Each number is 50 + 10 x the weight over the matrix's rms, rounded and kept within 0 to 99. Layers, rows and columns count from 0.

# layer 8 MLP down (transposed), 2048x512, rms 0.0657, rows 922-1028, columns 320-351
56 61 47 51 31 62 62 49 50 69 36 45 58 34 51 38 44 57 45 37 51 52 61 43 64 52 48 21 47 46 34 53
51 40 52 52 62 59 67 50 50 50 76 41 30 44 56 53 47 61 59 68 48 60 61 54 54 47 26 46 52 45 28 51
58 55 49 45 62 55 53 46 47 49 61 45 36 53 58 55 44 54 61 59 48 43 67 46 38 38 34 44 57 49 40 50
54 43 81 52 52 46 63 61 58 63 46 64 54 44 57 40 44 53 42 44 59 66 55 62 44 45 62 55 45 59 37 53
46 61 58 46 49 46 35 44 58 52 53 56 55 52 53 35 36 53 63 46 39 50 58 50 54 53 43 42 55 47 50 56
53 47 65 56 49 58 54 39 49 68 45 58 20 54 37 46 42 36 65 59 62 56 39 47 40 48 48 42 35 49 62 51
48 54 41 48 55 39 42 47 42 46 50 60 55 37 57 45 32 43 42 34 76 30 52 62 62 71 52 41 55 43 54 58
48 44 30 44 68 48 67 56 43 52 46 37 45 55 19 46 53 65 54 49 43 37 49 54 66 65 49 64 52 41 49 51
61 36 67 47 49 72 50 63 46 44 31 49 53 44 59 51 49 47 48 42 40 53 50 58 46 53 39 65 49 33 29 43
53 47 43 63 50 44 43 36 46 49 47 48 53 71 43 58 46 43 47 44 25 52 47 53 50 47 51 51 48 55 59 38
52 47 49 48 39 44 42 51 48 60 33 51 49 52 57 62 42 39 49 75 53 37 36 41 55 31 52 46 41 53 50 65
47 50 42 43 55 64 36 64 61 50 60 41 59 68 55 47 53 45 38 32 47 50 49 55 51 45 54 59 62 34 71 31
47 40 59 53 53 52 51 49 63 64 50 45 51 31 56 52 43 54 44 40 37 57 51 48 61 56 35 44 34 58 42 49
36 40 57 43 44 20 61 74 52 52 42 53 42 55 48 43 53 38 67 53 39 55 58 29 66 50 55 31 57 26 73 47
62 45 69 60 42 41 54 48 55 55 41 44 65 42 37 60 53 53 42 35 54 43 65 49 67 67 39 43 40 60 42 47
44 52 48 58 40 57 43 58 38 51 30 47 30 42 57 42 55 33 50 51 37 45 48 37 46 55 58 69 53 53 58 65
49 38 59 40 53 63 52 49 64 55 53 58 59 56 35 60 43 49 53 50 35 48 54 42 58 62 59 47 34 52 54 51
48 57 64 63 46 54 41 64 41 30 58 41 61 60 44 54 42 61 58 44 50 49 62 40 57 45 55 23 34 60 65 38
48 69 57 54 58 53 55 69 24 47 61 50 60 51 54 55 56 51 55 57 52 54 69 63 63 54 65 52 63 44 48 53
52 48 55 38 52 63 46 33 45 41 49 32 53 31 55 40 44 32 50 58 46 53 65 52 43 50 49 62 57 44 33 41
62 58 63 57 48 58 46 39 54 61 68 61 56 48 63 54 48 41 41 50 45 36 46 54 32 57 38 61 62 38 52 66
69 36 54 74 58 36 45 57 60 43 49 72 66 42 31 30 47 39 68 71 49 67 50 44 43 35 73 55 64 59 48 55
59 52 39 42 62 21 52 51 28 52 52 63 58 59 41 43 54 46 58 44 48 43 56 54 53 70 47 74 47 53 62 45
44 40 48 45 48 48 71 61 54 57 67 72 18 68 54 57 70 49 37 53 43 53 43 50 33 46 33 50 50 57 54 58
50 44 68 66 58 42 34 54 36 39 47 63 51 57 39 43 75 54 35 55 38 57 51 64 40 25 59 64 48 49 49 32
50 64 44 68 43 35 40 59 34 62 36 35 35 55 56 55 55 30 52 45 50 39 41 45 39 43 48 56 48 46 77 49
38 48 34 78 58 40 68 56 42 43 35 50 61 47 61 38 38 51 45 40 68 41 60 46 52 47 61 33 58 53 54 44
32 39 46 56 48 51 52 48 67 57 32 53 61 59 63 47 46 42 35 56 38 31 34 66 37 60 49 50 72 50 68 72
52 46 59 42 45 59 57 41 52 49 47 46 48 56 44 42 86 25 74 60 59 55 45 40 35 60 70 54 58 42 45 55
35 44 61 71 34 56 63 40 45 39 62 48 45 34 55 41 53 48 59 33 54 41 59 59 41 53 44 51 38 45 40 59
52 61 39 37 60 60 54 40 50 47 45 45 60 45 46 41 64 63 57 47 63 58 49 28 57 54 56 32 55 52 52 32
44 54 69 57 58 65 50 56 44 44 54 53 59 30 61 66 50 47 59 47 50 52 54 49 56 33 55 59 59 38 76 39
51 55 41 66 52 74 57 57 67 45 53 67 71 49 46 43 49 53 47 45 37 50 53 52 58 72 47 52 51 47 21 31
55 55 53 63 37 40 57 41 58 55 42 45 65 52 56 37 53 52 47 48 52 48 46 63 62 54 49 40 57 32 35 47
61 61 48 39 64 50 64 45 55 46 49 64 70 44 44 54 49 50 59 52 53 57 54 64 53 49 44 47 54 72 31 60
50 57 58 42 43 38 54 46 40 45 53 64 47 47 71 50 49 50 43 58 50 52 54 60 68 41 57 47 74 43 42 62
49 34 57 43 42 47 30 43 48 52 44 63 40 59 52 42 61 39 65 38 33 57 63 40 61 45 63 50 41 51 56 63
58 54 56 64 55 61 59 49 45 45 47 44 41 58 43 58 46 46 57 40 43 56 43 51 48 58 33 36 50 69 48 68
50 44 56 51 49 60 37 48 34 58 37 42 45 44 70 51 71 44 56 41 52 36 55 54 44 35 46 56 37 44 42 56
62 48 37 30 69 56 58 50 49 54 53 48 41 52 49 47 48 59 35 30 47 57 56 63 52 48 79 57 66 54 70 74
52 30 46 69 45 50 41 52 47 67 47 51 29 58 54 64 42 44 60 58 38 66 50 46 44 75 49 52 47 19 54 54
56 48 50 54 40 47 60 58 48 39 42 34 50 49 46 69 42 46 51 60 34 52 63 39 64 41 58 53 61 63 44 34
56 39 68 47 63 44 58 54 58 67 48 40 45 50 41 62 59 50 37 36 52 40 61 41 30 53 40 53 58 55 68 47
48 41 51 56 41 63 38 55 44 31 60 64 57 25 50 35 57 44 59 46 42 41 40 72 58 56 52 54 45 41 48 55
49 42 65 39 41 43 42 53 55 61 34 52 65 49 44 45 64 56 52 53 52 50 49 56 41 54 68 43 44 48 40 49
55 42 43 59 45 39 57 52 56 47 31 58 37 56 54 64 44 33 25 56 53 49 63 52 58 56 48 44 38 62 20 44
41 58 34 43 58 55 45 52 54 44 32 63 49 47 22 58 55 41 64 49 63 44 46 55 56 43 45 55 55 41 39 55
58 52 26 46 42 41 54 43 46 20 23 48 43 59 43 54 61 42 53 39 61 52 50 60 42 42 65 39 49 44 62 46
36 53 48 47 44 60 60 50 47 40 65 47 39 47 50 32 62 41 48 49 60 58 63 35 48 45 38 68 56 60 46 55
42 30 41 59 41 72 46 42 45 65 53 42 57 46 53 34 46 24 57 54 51 53 52 55 49 41 47 52 63 55 55 39
55 26 41 57 65 52 50 40 52 55 56 52 49 51 47 61 50 50 54 49 59 36 47 49 40 67 51 47 35 47 54 59
46 48 38 65 56 48 50 55 57 62 54 64 45 52 58 49 61 64 53 41 41 59 64 67 45 59 44 51 62 66 63 62
67 43 65 45 54 37 48 43 53 49 56 47 72 47 51 57 65 49 63 60 57 59 47 54 43 30 54 46 54 61 44 59
48 44 65 51 51 28 55 50 37 35 40 30 39 44 53 60 54 68 44 40 69 49 59 21 56 49 48 45 45 46 47 56
42 56 48 58 42 61 52 54 51 35 34 40 27 17 41 55 29 41 51 60 73 50 49 54 50 39 57 65 65 69 47 42
42 59 59 50 53 48 34 59 56 53 62 46 54 45 54 53 44 55 52 59 53 60 52 46 55 54 46 32 50 63 42 65
38 59 46 33 42 57 35 51 37 57 34 53 48 48 57 49 42 53 57 39 60 49 59 43 43 71 59 36 59 37 53 70
41 42 45 39 59 53 47 57 67 55 56 45 50 50 49 73 47 39 40 24 50 59 45 61 63 23 56 54 59 58 38 57
38 36 60 63 36 54 39 59 60 63 36 58 43 46 57 63 46 61 43 61 59 46 47 45 59 40 55 41 49 54 31 56
57 58 49 44 58 54 44 62 54 65 50 51 56 57 46 63 50 32 50 27 40 65 61 57 55 49 56 58 55 40 70 71
45 46 54 56 54 55 47 32 56 48 56 38 40 54 38 49 40 51 46 46 60 38 53 50 48 54 60 52 70 39 47 42
74 37 48 55 54 54 46 53 52 55 59 36 62 52 75 53 46 61 71 46 43 53 19 45 46 52 61 55 52 55 69 45
43 50 48 43 45 35 51 55 60 43 55 58 40 55 55 65 53 43 54 54 46 57 42 53 52 38 46 59 48 63 66 47
57 35 41 46 63 47 64 42 41 68 56 38 45 62 41 56 46 55 51 48 48 45 37 60 48 67 45 55 48 47 35 39
64 61 68 33 40 60 53 62 42 51 43 51 53 52 43 54 50 63 62 46 61 46 44 47 56 49 64 59 50 60 56 54
62 49 38 54 46 46 50 49 35 56 45 46 50 59 71 56 65 62 46 67 62 52 24 51 58 45 67 58 50 54 40 58
42 70 26 58 48 45 44 55 62 47 49 32 51 42 49 64 58 49 33 56 63 40 56 80 74 51 65 27 56 41 51 36
40 41 44 54 58 40 53 41 46 48 54 53 61 31 48 51 59 33 56 54 51 58 42 43 54 34 43 53 41 51 55 57
57 66 53 39 63 51 67 65 56 44 33 48 52 51 38 54 64 49 57 63 48 45 47 71 37 40 29 47 69 56 67 69
40 55 61 52 44 49 44 45 36 58 51 47 48 69 60 45 52 49 43 49 68 61 60 52 28 57 57 44 61 34 47 66
56 68 70 63 51 55 58 57 54 47 64 46 53 38 43 43 51 52 50 65 23 56 43 68 62 44 41 45 56 48 55 21
56 47 52 67 49 54 62 29 54 43 58 56 48 61 56 36 48 54 52 52 58 46 40 52 58 48 45 40 59 48 68 46
51 42 50 48 54 50 51 33 48 49 62 60 66 54 57 46 38 29 53 43 58 22 58 71 51 48 46 45 49 51 57 43
38 28 64 47 44 57 55 67 51 50 54 54 34 57 67 69 57 28 41 67 62 56 58 38 34 57 36 27 55 41 38 60
56 47 43 53 36 50 43 57 53 60 32 50 51 52 52 39 41 37 55 20 48 31 34 49 33 62 45 48 50 55 51 60
45 69 49 66 46 38 57 59 55 54 43 42 66 42 43 38 38 52 51 43 33 62 34 54 45 46 55 46 49 53 60 45
63 58 55 53 64 57 39 37 54 45 50 62 46 48 56 69 43 45 50 41 45 36 52 29 62 53 32 52 48 54 56 56
61 51 52 50 34 43 69 56 45 58 45 49 68 47 68 49 46 56 36 38 42 67 51 44 55 50 46 55 55 47 20 36
58 41 57 52 60 57 55 57 53 54 61 60 49 58 57 68 29 66 52 34 43 54 47 58 54 37 39 64 64 54 47 57
45 64 50 70 48 56 44 54 52 42 51 68 38 64 39 45 34 42 55 38 49 48 62 62 49 55 61 52 44 56 49 27
47 57 66 59 51 39 45 56 47 34 42 49 57 47 52 51 41 22 35 45 55 78 61 57 36 57 44 53 37 44 57 49
57 65 56 69 51 43 42 54 46 44 51 54 51 57 54 44 53 42 40 46 59 46 58 45 55 53 54 45 44 50 53 41
51 47 44 80 46 63 52 51 38 36 50 62 38 31 43 38 53 37 39 53 59 47 39 50 66 56 49 51 42 45 65 48
74 36 43 53 60 48 55 56 42 51 61 39 37 50 37 68 53 58 51 64 52 48 46 39 64 24 38 54 56 42 59 47
58 37 45 44 37 44 54 61 48 37 53 41 41 60 53 44 57 41 62 49 51 26 51 48 47 61 49 48 59 48 53 52
38 49 69 53 46 57 44 63 67 49 40 41 49 45 46 62 50 42 43 63 47 49 65 65 52 55 60 63 48 44 56 42
42 65 27 51 57 70 67 56 53 39 44 50 46 59 30 50 68 48 32 48 46 49 60 47 34 40 41 54 51 41 55 61
40 45 48 39 57 54 56 51 38 51 54 43 55 36 56 35 56 39 59 26 45 53 48 65 43 65 43 36 56 59 54 34
41 34 54 57 39 48 63 51 53 57 38 40 51 39 75 53 39 69 44 40 49 56 55 58 52 43 34 60 41 43 52 51
43 45 46 58 39 45 33 53 41 66 39 60 49 66 50 50 40 47 69 55 68 45 52 60 61 45 56 40 57 51 67 53
57 62 59 51 46 51 56 52 68 58 50 69 50 46 53 48 45 54 36 57 63 52 34 49 67 42 38 45 72 70 62 54
56 46 60 53 61 51 50 53 53 60 42 58 52 59 49 66 63 67 47 71 45 36 57 32 35 34 48 70 45 40 48 49
52 56 60 51 51 50 51 59 41 41 52 43 57 54 52 50 39 74 50 51 60 51 37 71 58 63 51 72 38 50 72 48
36 66 37 52 63 43 58 52 25 45 44 41 56 53 55 54 49 44 65 49 47 44 41 34 48 49 40 36 59 44 43 50
61 49 56 52 50 39 55 37 50 53 58 54 44 53 38 54 50 73 49 43 32 46 24 56 57 76 59 48 25 49 48 58
62 31 42 52 35 49 59 42 54 49 34 40 61 47 73 44 57 73 55 59 53 29 47 60 58 48 29 47 28 40 62 47
55 46 29 55 24 62 59 48 41 60 69 56 71 47 50 57 60 36 61 68 56 56 47 51 46 53 50 45 54 60 47 58
54 40 60 48 59 53 49 47 51 41 39 45 37 61 35 66 57 50 68 56 49 50 42 57 52 45 41 31 40 60 56 29
36 56 48 67 55 70 35 70 57 56 51 54 52 41 55 37 43 50 59 62 43 47 60 48 44 52 36 70 52 40 52 23
41 49 45 65 51 49 56 52 58 61 39 51 56 56 52 37 54 37 44 48 33 59 70 44 40 47 60 52 36 40 41 52
34 59 49 73 60 46 45 57 49 44 59 42 47 68 44 54 73 47 69 66 23 58 41 58 45 61 37 60 55 42 46 53
52 41 53 39 49 45 61 49 45 36 58 60 45 40 31 40 35 47 56 49 54 57 55 29 52 44 48 42 65 59 43 46
48 37 49 67 50 49 49 46 48 51 60 63 49 31 45 35 21 64 57 16 39 46 47 43 48 63 46 59 38 37 56 31
54 44 52 54 36 32 48 66 38 27 53 70 62 51 65 38 60 42 52 56 50 57 51 51 60 29 55 80 51 37 45 59
40 54 76 70 36 58 47 51 61 50 45 62 74 36 74 49 41 41 45 40 30 45 65 51 42 44 56 53 64 47 57 51
50 60 63 45 46 33 53 63 59 41 49 54 22 64 68 47 59 44 54 55 50 46 35 69 66 36 40 53 41 41 42 45
65 70 37 52 77 41 62 59 40 58 45 61 57 67 29 50 46 56 49 48 45 58 44 44 49 50 68 63 32 40 54 64
# layer 8 MLP up, 2048x512, rms 0.07, rows 923-1029, columns 320-351
46 47 75 63 33 51 66 44 50 58 62 60 41 59 51 62 44 68 54 50 55 49 49 46 53 43 69 33 55 55 52 59
51 57 58 51 67 65 31 58 52 49 62 46 46 44 46 61 25 60 41 49 51 51 58 60 52 52 53 56 23 63 51 58
36 39 55 37 42 47 39 59 50 48 46 64 52 39 46 46 41 54 62 32 57 34 53 40 55 42 35 60 29 59 50 49
56 44 54 69 59 53 47 43 53 60 44 32 36 54 43 54 36 46 47 32 42 44 58 56 43 50 51 53 36 64 40 36
59 46 48 61 57 40 31 54 51 57 48 48 61 47 46 51 42 52 47 39 51 60 62 38 48 34 38 52 65 41 54 49
50 71 58 56 61 46 54 54 21 61 36 55 47 44 55 60 44 62 59 46 66 36 47 60 36 52 54 60 51 35 30 40
42 64 40 59 65 34 54 45 45 71 40 40 48 52 52 44 46 54 52 69 58 38 33 53 47 62 73 36 47 46 39 39
41 45 51 53 31 57 58 59 47 49 48 44 27 39 54 77 66 39 35 48 31 56 53 59 51 29 54 43 32 56 64 42
41 58 43 44 53 53 46 53 47 51 51 46 41 59 63 48 39 57 45 38 57 56 34 46 43 46 54 58 51 57 42 45
52 75 53 63 55 27 50 53 44 52 53 43 43 47 50 62 48 66 52 40 44 70 52 64 61 50 63 54 49 69 40 33
53 73 46 67 47 36 64 51 58 61 60 74 43 27 45 47 50 45 43 43 23 40 50 54 34 44 42 47 23 69 49 58
50 43 44 39 57 40 47 44 35 39 41 47 61 43 60 49 54 60 57 56 50 42 29 56 36 44 38 42 63 48 50 54
31 47 48 52 56 57 66 36 60 47 56 41 68 73 57 55 27 50 57 59 30 80 44 28 33 41 59 43 23 48 41 48
63 57 50 62 57 62 49 50 52 54 49 68 41 45 55 35 41 62 32 51 58 45 30 47 53 64 59 57 55 41 40 54
60 47 30 60 53 54 60 67 77 46 59 52 46 43 44 54 62 53 49 27 37 34 49 59 53 51 60 48 44 41 51 44
56 55 53 49 43 48 56 51 50 42 43 40 51 49 62 50 43 57 39 50 41 46 64 40 46 35 44 62 67 55 47 46
64 50 46 71 43 55 57 57 36 39 65 50 37 41 48 57 40 52 42 29 57 52 47 58 51 58 52 53 33 49 52 61
51 60 42 60 47 51 60 52 40 29 45 45 57 71 37 54 38 49 57 82 36 54 51 42 67 49 52 28 47 61 64 52
62 57 48 48 52 39 51 63 49 41 51 53 49 47 61 50 52 62 65 60 61 48 54 60 33 39 51 54 56 48 44 23
55 52 54 66 43 38 58 49 44 55 37 41 34 50 61 77 44 60 50 45 51 44 51 54 41 53 70 32 47 67 39 61
40 46 59 52 57 54 46 63 53 34 39 53 46 62 39 64 46 49 47 50 65 49 39 55 41 32 38 38 47 52 50 47
71 51 46 41 57 49 43 34 56 37 54 45 44 46 60 48 48 40 65 51 61 60 38 30 47 48 61 37 60 42 39 50
53 70 52 57 58 38 31 61 35 43 60 59 32 42 47 55 41 52 54 65 48 54 39 47 47 56 54 47 62 61 45 53
44 52 32 60 62 40 47 33 50 57 52 51 38 44 46 58 51 65 32 39 53 60 62 68 37 20 52 46 38 41 53 28
55 53 49 39 49 57 43 41 75 50 40 30 45 51 71 52 45 40 51 42 34 39 55 43 49 48 53 59 41 54 55 51
41 51 51 53 34 35 42 57 37 31 32 47 39 40 35 59 40 39 63 37 51 61 45 55 49 45 33 41 57 55 53 39
38 47 65 52 60 50 39 29 67 53 47 46 46 39 57 56 38 41 71 63 42 44 40 44 54 41 50 52 55 61 56 71
63 55 42 61 51 30 59 33 54 45 42 43 32 38 52 64 54 49 48 57 54 57 55 52 49 61 50 49 38 65 63 55
69 53 46 69 30 53 55 44 50 35 54 28 43 58 64 53 62 58 61 25 45 54 42 56 27 42 46 39 61 49 34 33
43 54 50 65 53 61 49 43 52 36 29 63 31 53 47 65 58 50 57 57 47 44 59 76 48 53 64 44 55 56 48 63
52 51 57 40 58 51 33 54 40 28 56 64 46 67 42 59 55 66 58 62 65 48 39 40 44 40 62 55 55 80 35 44
59 37 56 61 64 39 73 37 63 46 59 69 45 42 72 43 44 53 50 44 35 42 50 54 40 51 65 60 41 39 54 50
53 49 33 62 57 55 38 49 62 54 42 57 51 47 43 65 55 61 38 30 50 53 56 55 50 64 57 44 28 51 41 50
50 66 53 54 60 33 37 33 51 56 41 49 55 40 47 45 34 45 52 48 48 49 45 56 55 39 50 65 53 49 34 48
41 49 40 56 53 61 45 40 35 42 40 56 36 30 55 77 49 56 43 52 62 65 58 47 50 61 42 37 29 60 52 44
57 50 50 44 47 58 42 41 64 53 58 75 40 43 40 51 26 57 51 50 46 49 52 74 54 49 57 41 48 29 34 51
43 47 51 51 53 58 69 41 46 51 43 50 38 46 41 41 42 52 62 50 52 52 48 38 42 53 49 38 46 46 36 35
48 37 51 27 34 35 63 63 50 53 37 58 46 56 62 35 65 53 54 60 50 52 44 55 35 55 60 33 37 61 59 31
49 66 37 59 42 52 42 38 48 50 50 58 36 54 53 67 40 56 41 48 45 47 76 53 40 52 50 57 55 47 41 50
52 38 60 60 58 35 62 39 32 44 61 43 36 51 56 46 44 52 57 54 57 72 38 60 41 48 39 56 33 41 31 41
49 57 52 50 31 60 63 61 45 38 48 67 52 42 52 85 54 63 65 66 36 69 52 59 42 40 65 42 47 59 48 55
46 51 51 62 42 48 60 56 53 55 24 53 53 34 44 51 50 42 51 54 52 53 43 40 47 56 60 52 64 55 56 38
53 54 56 47 41 49 62 63 57 44 53 33 41 66 53 43 56 42 60 53 41 67 50 41 30 33 47 63 60 48 61 46
36 53 42 54 51 54 55 44 50 56 47 58 53 47 49 59 39 57 32 42 32 27 43 54 54 54 47 43 50 76 42 55
43 51 42 65 52 38 47 56 53 51 55 54 60 40 58 37 40 41 45 59 47 44 59 67 28 50 47 43 35 56 46 59
47 53 43 40 48 38 43 47 58 42 66 36 48 38 48 39 51 59 56 47 27 19 53 55 54 60 31 18 30 47 56 49
51 53 44 61 38 51 56 41 59 45 54 60 32 53 49 53 64 49 47 66 42 50 50 57 45 41 46 51 57 59 46 54
46 51 53 59 39 48 46 37 65 45 51 62 55 40 41 47 42 56 50 44 65 56 49 57 53 58 53 56 67 39 55 53
39 58 40 61 55 44 48 30 49 48 22 47 56 44 51 77 54 61 54 75 42 51 50 52 43 32 54 60 53 40 53 47
50 40 43 67 51 58 45 48 38 51 45 66 50 53 37 45 44 33 58 33 54 59 46 42 45 49 43 45 38 45 56 65
62 48 46 60 49 41 50 52 37 55 33 40 44 31 49 60 54 64 47 44 49 52 49 59 41 42 52 39 49 42 33 27
37 60 42 65 34 60 48 55 55 50 49 69 40 36 42 44 65 67 51 61 46 39 18 52 46 47 32 46 52 42 57 33
36 66 55 64 69 38 51 58 45 50 47 51 25 70 50 45 49 62 25 42 39 50 58 58 44 51 54 53 44 77 35 49
33 36 31 68 62 44 52 53 38 52 75 49 42 50 42 39 36 47 65 60 57 56 21 46 44 57 40 55 56 45 43 54
40 55 48 54 54 46 38 47 52 60 49 50 58 64 62 50 39 49 32 49 32 58 50 60 28 58 37 42 38 50 47 58
51 58 64 46 36 69 49 56 47 33 57 40 49 29 47 58 53 44 56 38 34 53 42 43 27 36 48 46 42 62 49 43
43 44 62 51 48 54 55 58 59 34 60 42 42 62 45 49 45 61 67 53 41 63 23 57 52 54 43 60 58 34 55 47
67 55 47 60 45 54 47 41 54 48 38 37 58 59 50 70 42 41 48 16 37 67 50 29 50 26 45 34 55 45 51 48
56 53 26 38 31 58 59 39 48 51 42 49 41 37 40 53 50 49 46 59 39 43 54 59 55 63 31 38 59 61 53 36
61 50 67 63 54 32 47 57 48 51 45 43 40 40 49 65 40 47 33 42 48 46 43 70 49 69 47 49 43 46 38 46
60 51 35 63 38 49 43 38 31 66 36 37 57 51 48 50 45 53 40 56 39 51 66 44 39 42 41 39 55 65 50 52
40 45 39 50 55 39 31 46 57 44 52 49 51 37 47 42 44 44 47 41 40 66 62 64 59 42 45 43 59 41 50 50
36 59 44 49 52 35 53 55 33 52 55 72 60 54 32 38 43 43 41 41 43 37 39 72 44 50 58 47 60 51 38 46
48 70 53 51 46 49 54 64 56 41 46 63 35 57 38 39 45 44 65 37 52 48 40 47 49 45 58 53 59 69 46 53
53 45 50 73 55 47 48 43 40 31 45 46 65 54 60 48 51 52 40 26 62 55 32 64 69 39 58 37 42 45 51 42
51 68 31 41 54 56 37 28 43 68 46 52 45 67 68 44 53 53 46 28 48 54 64 64 41 44 60 48 59 63 45 44
63 54 31 55 55 39 66 47 44 49 54 35 53 51 37 47 50 47 47 51 43 46 43 56 52 58 37 56 50 50 43 53
51 38 39 51 42 46 50 40 42 45 40 50 36 55 54 55 48 67 37 49 50 46 50 39 31 51 61 53 56 50 49 55
57 68 55 69 53 56 42 39 55 38 41 63 55 31 53 50 41 64 33 34 48 72 61 42 47 48 52 51 56 59 51 46
62 61 42 42 48 49 63 56 47 50 27 68 45 29 36 73 64 42 57 54 39 63 44 85 58 59 47 46 49 32 29 50
63 72 51 76 41 32 53 38 51 46 43 45 60 37 58 58 58 54 32 38 55 40 46 47 61 35 37 54 48 54 38 39
36 54 29 44 39 44 61 41 61 57 48 42 45 44 61 53 34 74 54 19 52 51 61 46 54 55 56 63 56 55 53 56
32 36 57 42 69 60 60 72 42 51 47 56 43 42 43 75 51 49 51 59 58 34 29 61 30 40 61 45 35 53 44 51
52 44 54 46 65 42 49 45 41 59 53 44 43 60 52 54 30 61 48 56 35 72 38 59 41 37 36 38 41 33 30 37
34 33 59 47 56 37 55 71 76 61 51 47 35 41 47 48 43 56 47 44 63 58 34 51 36 46 45 54 43 42 56 39
67 59 40 70 51 48 50 49 40 31 49 46 53 40 59 71 47 47 50 52 52 36 54 64 42 45 34 46 24 53 32 50
70 52 36 54 27 42 72 46 71 34 36 41 40 52 58 63 31 65 55 43 48 61 46 75 50 47 58 55 54 47 36 51
40 50 51 61 49 44 57 51 57 49 53 44 67 48 60 58 43 47 59 43 53 56 39 52 49 61 57 50 45 45 37 53
67 44 44 57 40 55 61 46 57 43 46 49 35 52 54 36 50 61 42 32 53 39 56 47 60 44 64 49 59 41 49 41
42 48 28 47 40 35 64 51 34 41 46 43 56 38 35 47 44 41 54 54 43 59 48 47 48 50 63 48 63 54 60 54
46 56 33 48 54 48 61 52 60 44 53 51 49 42 49 42 45 40 44 51 46 56 56 52 45 62 36 57 58 69 36 41
37 55 54 59 56 35 50 43 54 61 45 65 34 49 48 43 51 41 44 49 45 58 28 40 45 41 66 31 45 40 59 29
47 40 43 58 37 38 62 55 51 47 56 39 38 55 61 29 33 63 45 49 32 50 48 44 55 55 51 61 31 88 20 28
55 65 54 47 38 51 49 41 43 31 48 45 30 65 43 40 59 53 50 55 54 31 47 41 64 48 67 51 47 71 42 60
64 66 57 52 49 66 50 49 29 61 67 64 57 53 37 54 45 44 30 40 50 53 50 51 47 43 52 51 47 69 36 73
53 47 53 38 43 44 50 33 35 58 46 44 55 40 54 63 58 55 44 39 63 63 26 43 50 50 41 30 58 47 47 41
48 51 52 57 45 50 42 27 38 49 33 47 47 68 66 32 46 53 42 44 30 68 52 35 48 58 52 25 50 50 42 51
49 59 51 54 51 54 64 61 38 41 57 69 35 55 55 73 35 55 49 60 39 51 35 57 37 56 40 47 30 54 41 66
52 51 44 59 54 55 60 40 40 42 65 46 55 49 56 47 59 60 54 73 27 44 46 39 48 61 38 36 55 43 48 48
49 32 52 55 41 56 46 45 61 45 37 55 35 40 48 53 61 53 54 38 52 45 59 52 53 45 64 58 53 52 57 48
54 43 55 65 54 43 57 30 56 43 45 61 70 38 63 42 60 64 75 49 60 38 31 55 51 60 43 54 53 47 40 55
48 57 58 57 50 56 45 49 43 61 45 60 58 54 56 58 55 66 48 38 36 46 35 44 46 66 68 48 40 39 49 51
46 35 64 45 67 66 62 66 42 40 48 56 56 38 52 54 51 49 61 33 49 37 49 61 44 60 60 46 54 71 41 48
47 56 48 63 47 27 62 38 74 45 47 58 44 24 54 47 48 74 45 64 38 42 59 47 50 52 40 44 49 59 51 50
34 47 42 47 50 53 45 51 47 39 65 61 42 52 52 44 49 40 53 53 43 33 36 47 37 47 51 35 49 57 52 52
55 60 59 50 45 45 50 48 38 27 45 53 37 62 42 59 56 44 57 42 58 54 39 57 47 52 56 43 40 57 45 58
58 43 57 45 38 58 70 28 42 48 46 63 27 48 59 51 34 57 52 53 47 52 55 50 51 45 35 57 39 58 48 48
56 62 48 60 58 34 49 41 33 49 50 55 32 54 62 41 33 51 32 64 50 59 48 58 38 27 41 30 34 70 45 36
44 42 62 69 55 54 49 56 44 47 43 52 42 56 37 69 54 44 56 56 60 70 51 62 51 33 53 55 36 34 54 47
33 45 68 63 58 48 45 60 47 58 39 44 34 31 66 57 51 49 27 38 52 44 53 49 49 49 47 38 51 44 46 57
46 47 28 50 36 50 58 40 34 54 44 60 61 57 54 64 52 53 59 47 54 56 20 59 29 51 67 46 52 41 58 50
72 55 27 44 57 41 40 53 66 50 53 45 61 45 59 52 32 57 49 37 37 62 47 49 41 40 40 45 41 46 50 53
63 49 57 44 60 39 56 53 53 55 49 48 55 39 63 64 49 46 30 61 53 65 46 50 43 53 47 54 62 48 47 58
67 66 68 66 67 59 69 53 53 53 49 61 42 55 46 33 43 50 71 63 35 46 71 67 43 52 55 58 45 43 63 63
58 45 36 54 57 38 54 58 67 41 47 63 38 51 47 42 47 57 56 54 69 48 46 40 62 59 58 30 57 46 59 42
46 66 40 33 45 42 63 38 55 62 41 55 50 49 65 41 49 67 59 54 60 62 63 61 57 38 50 51 63 41 39 61
39 43 44 39 41 59 60 47 54 56 47 55 38 49 55 61 44 63 50 53 48 58 66 41 49 32 49 31 38 48 50 62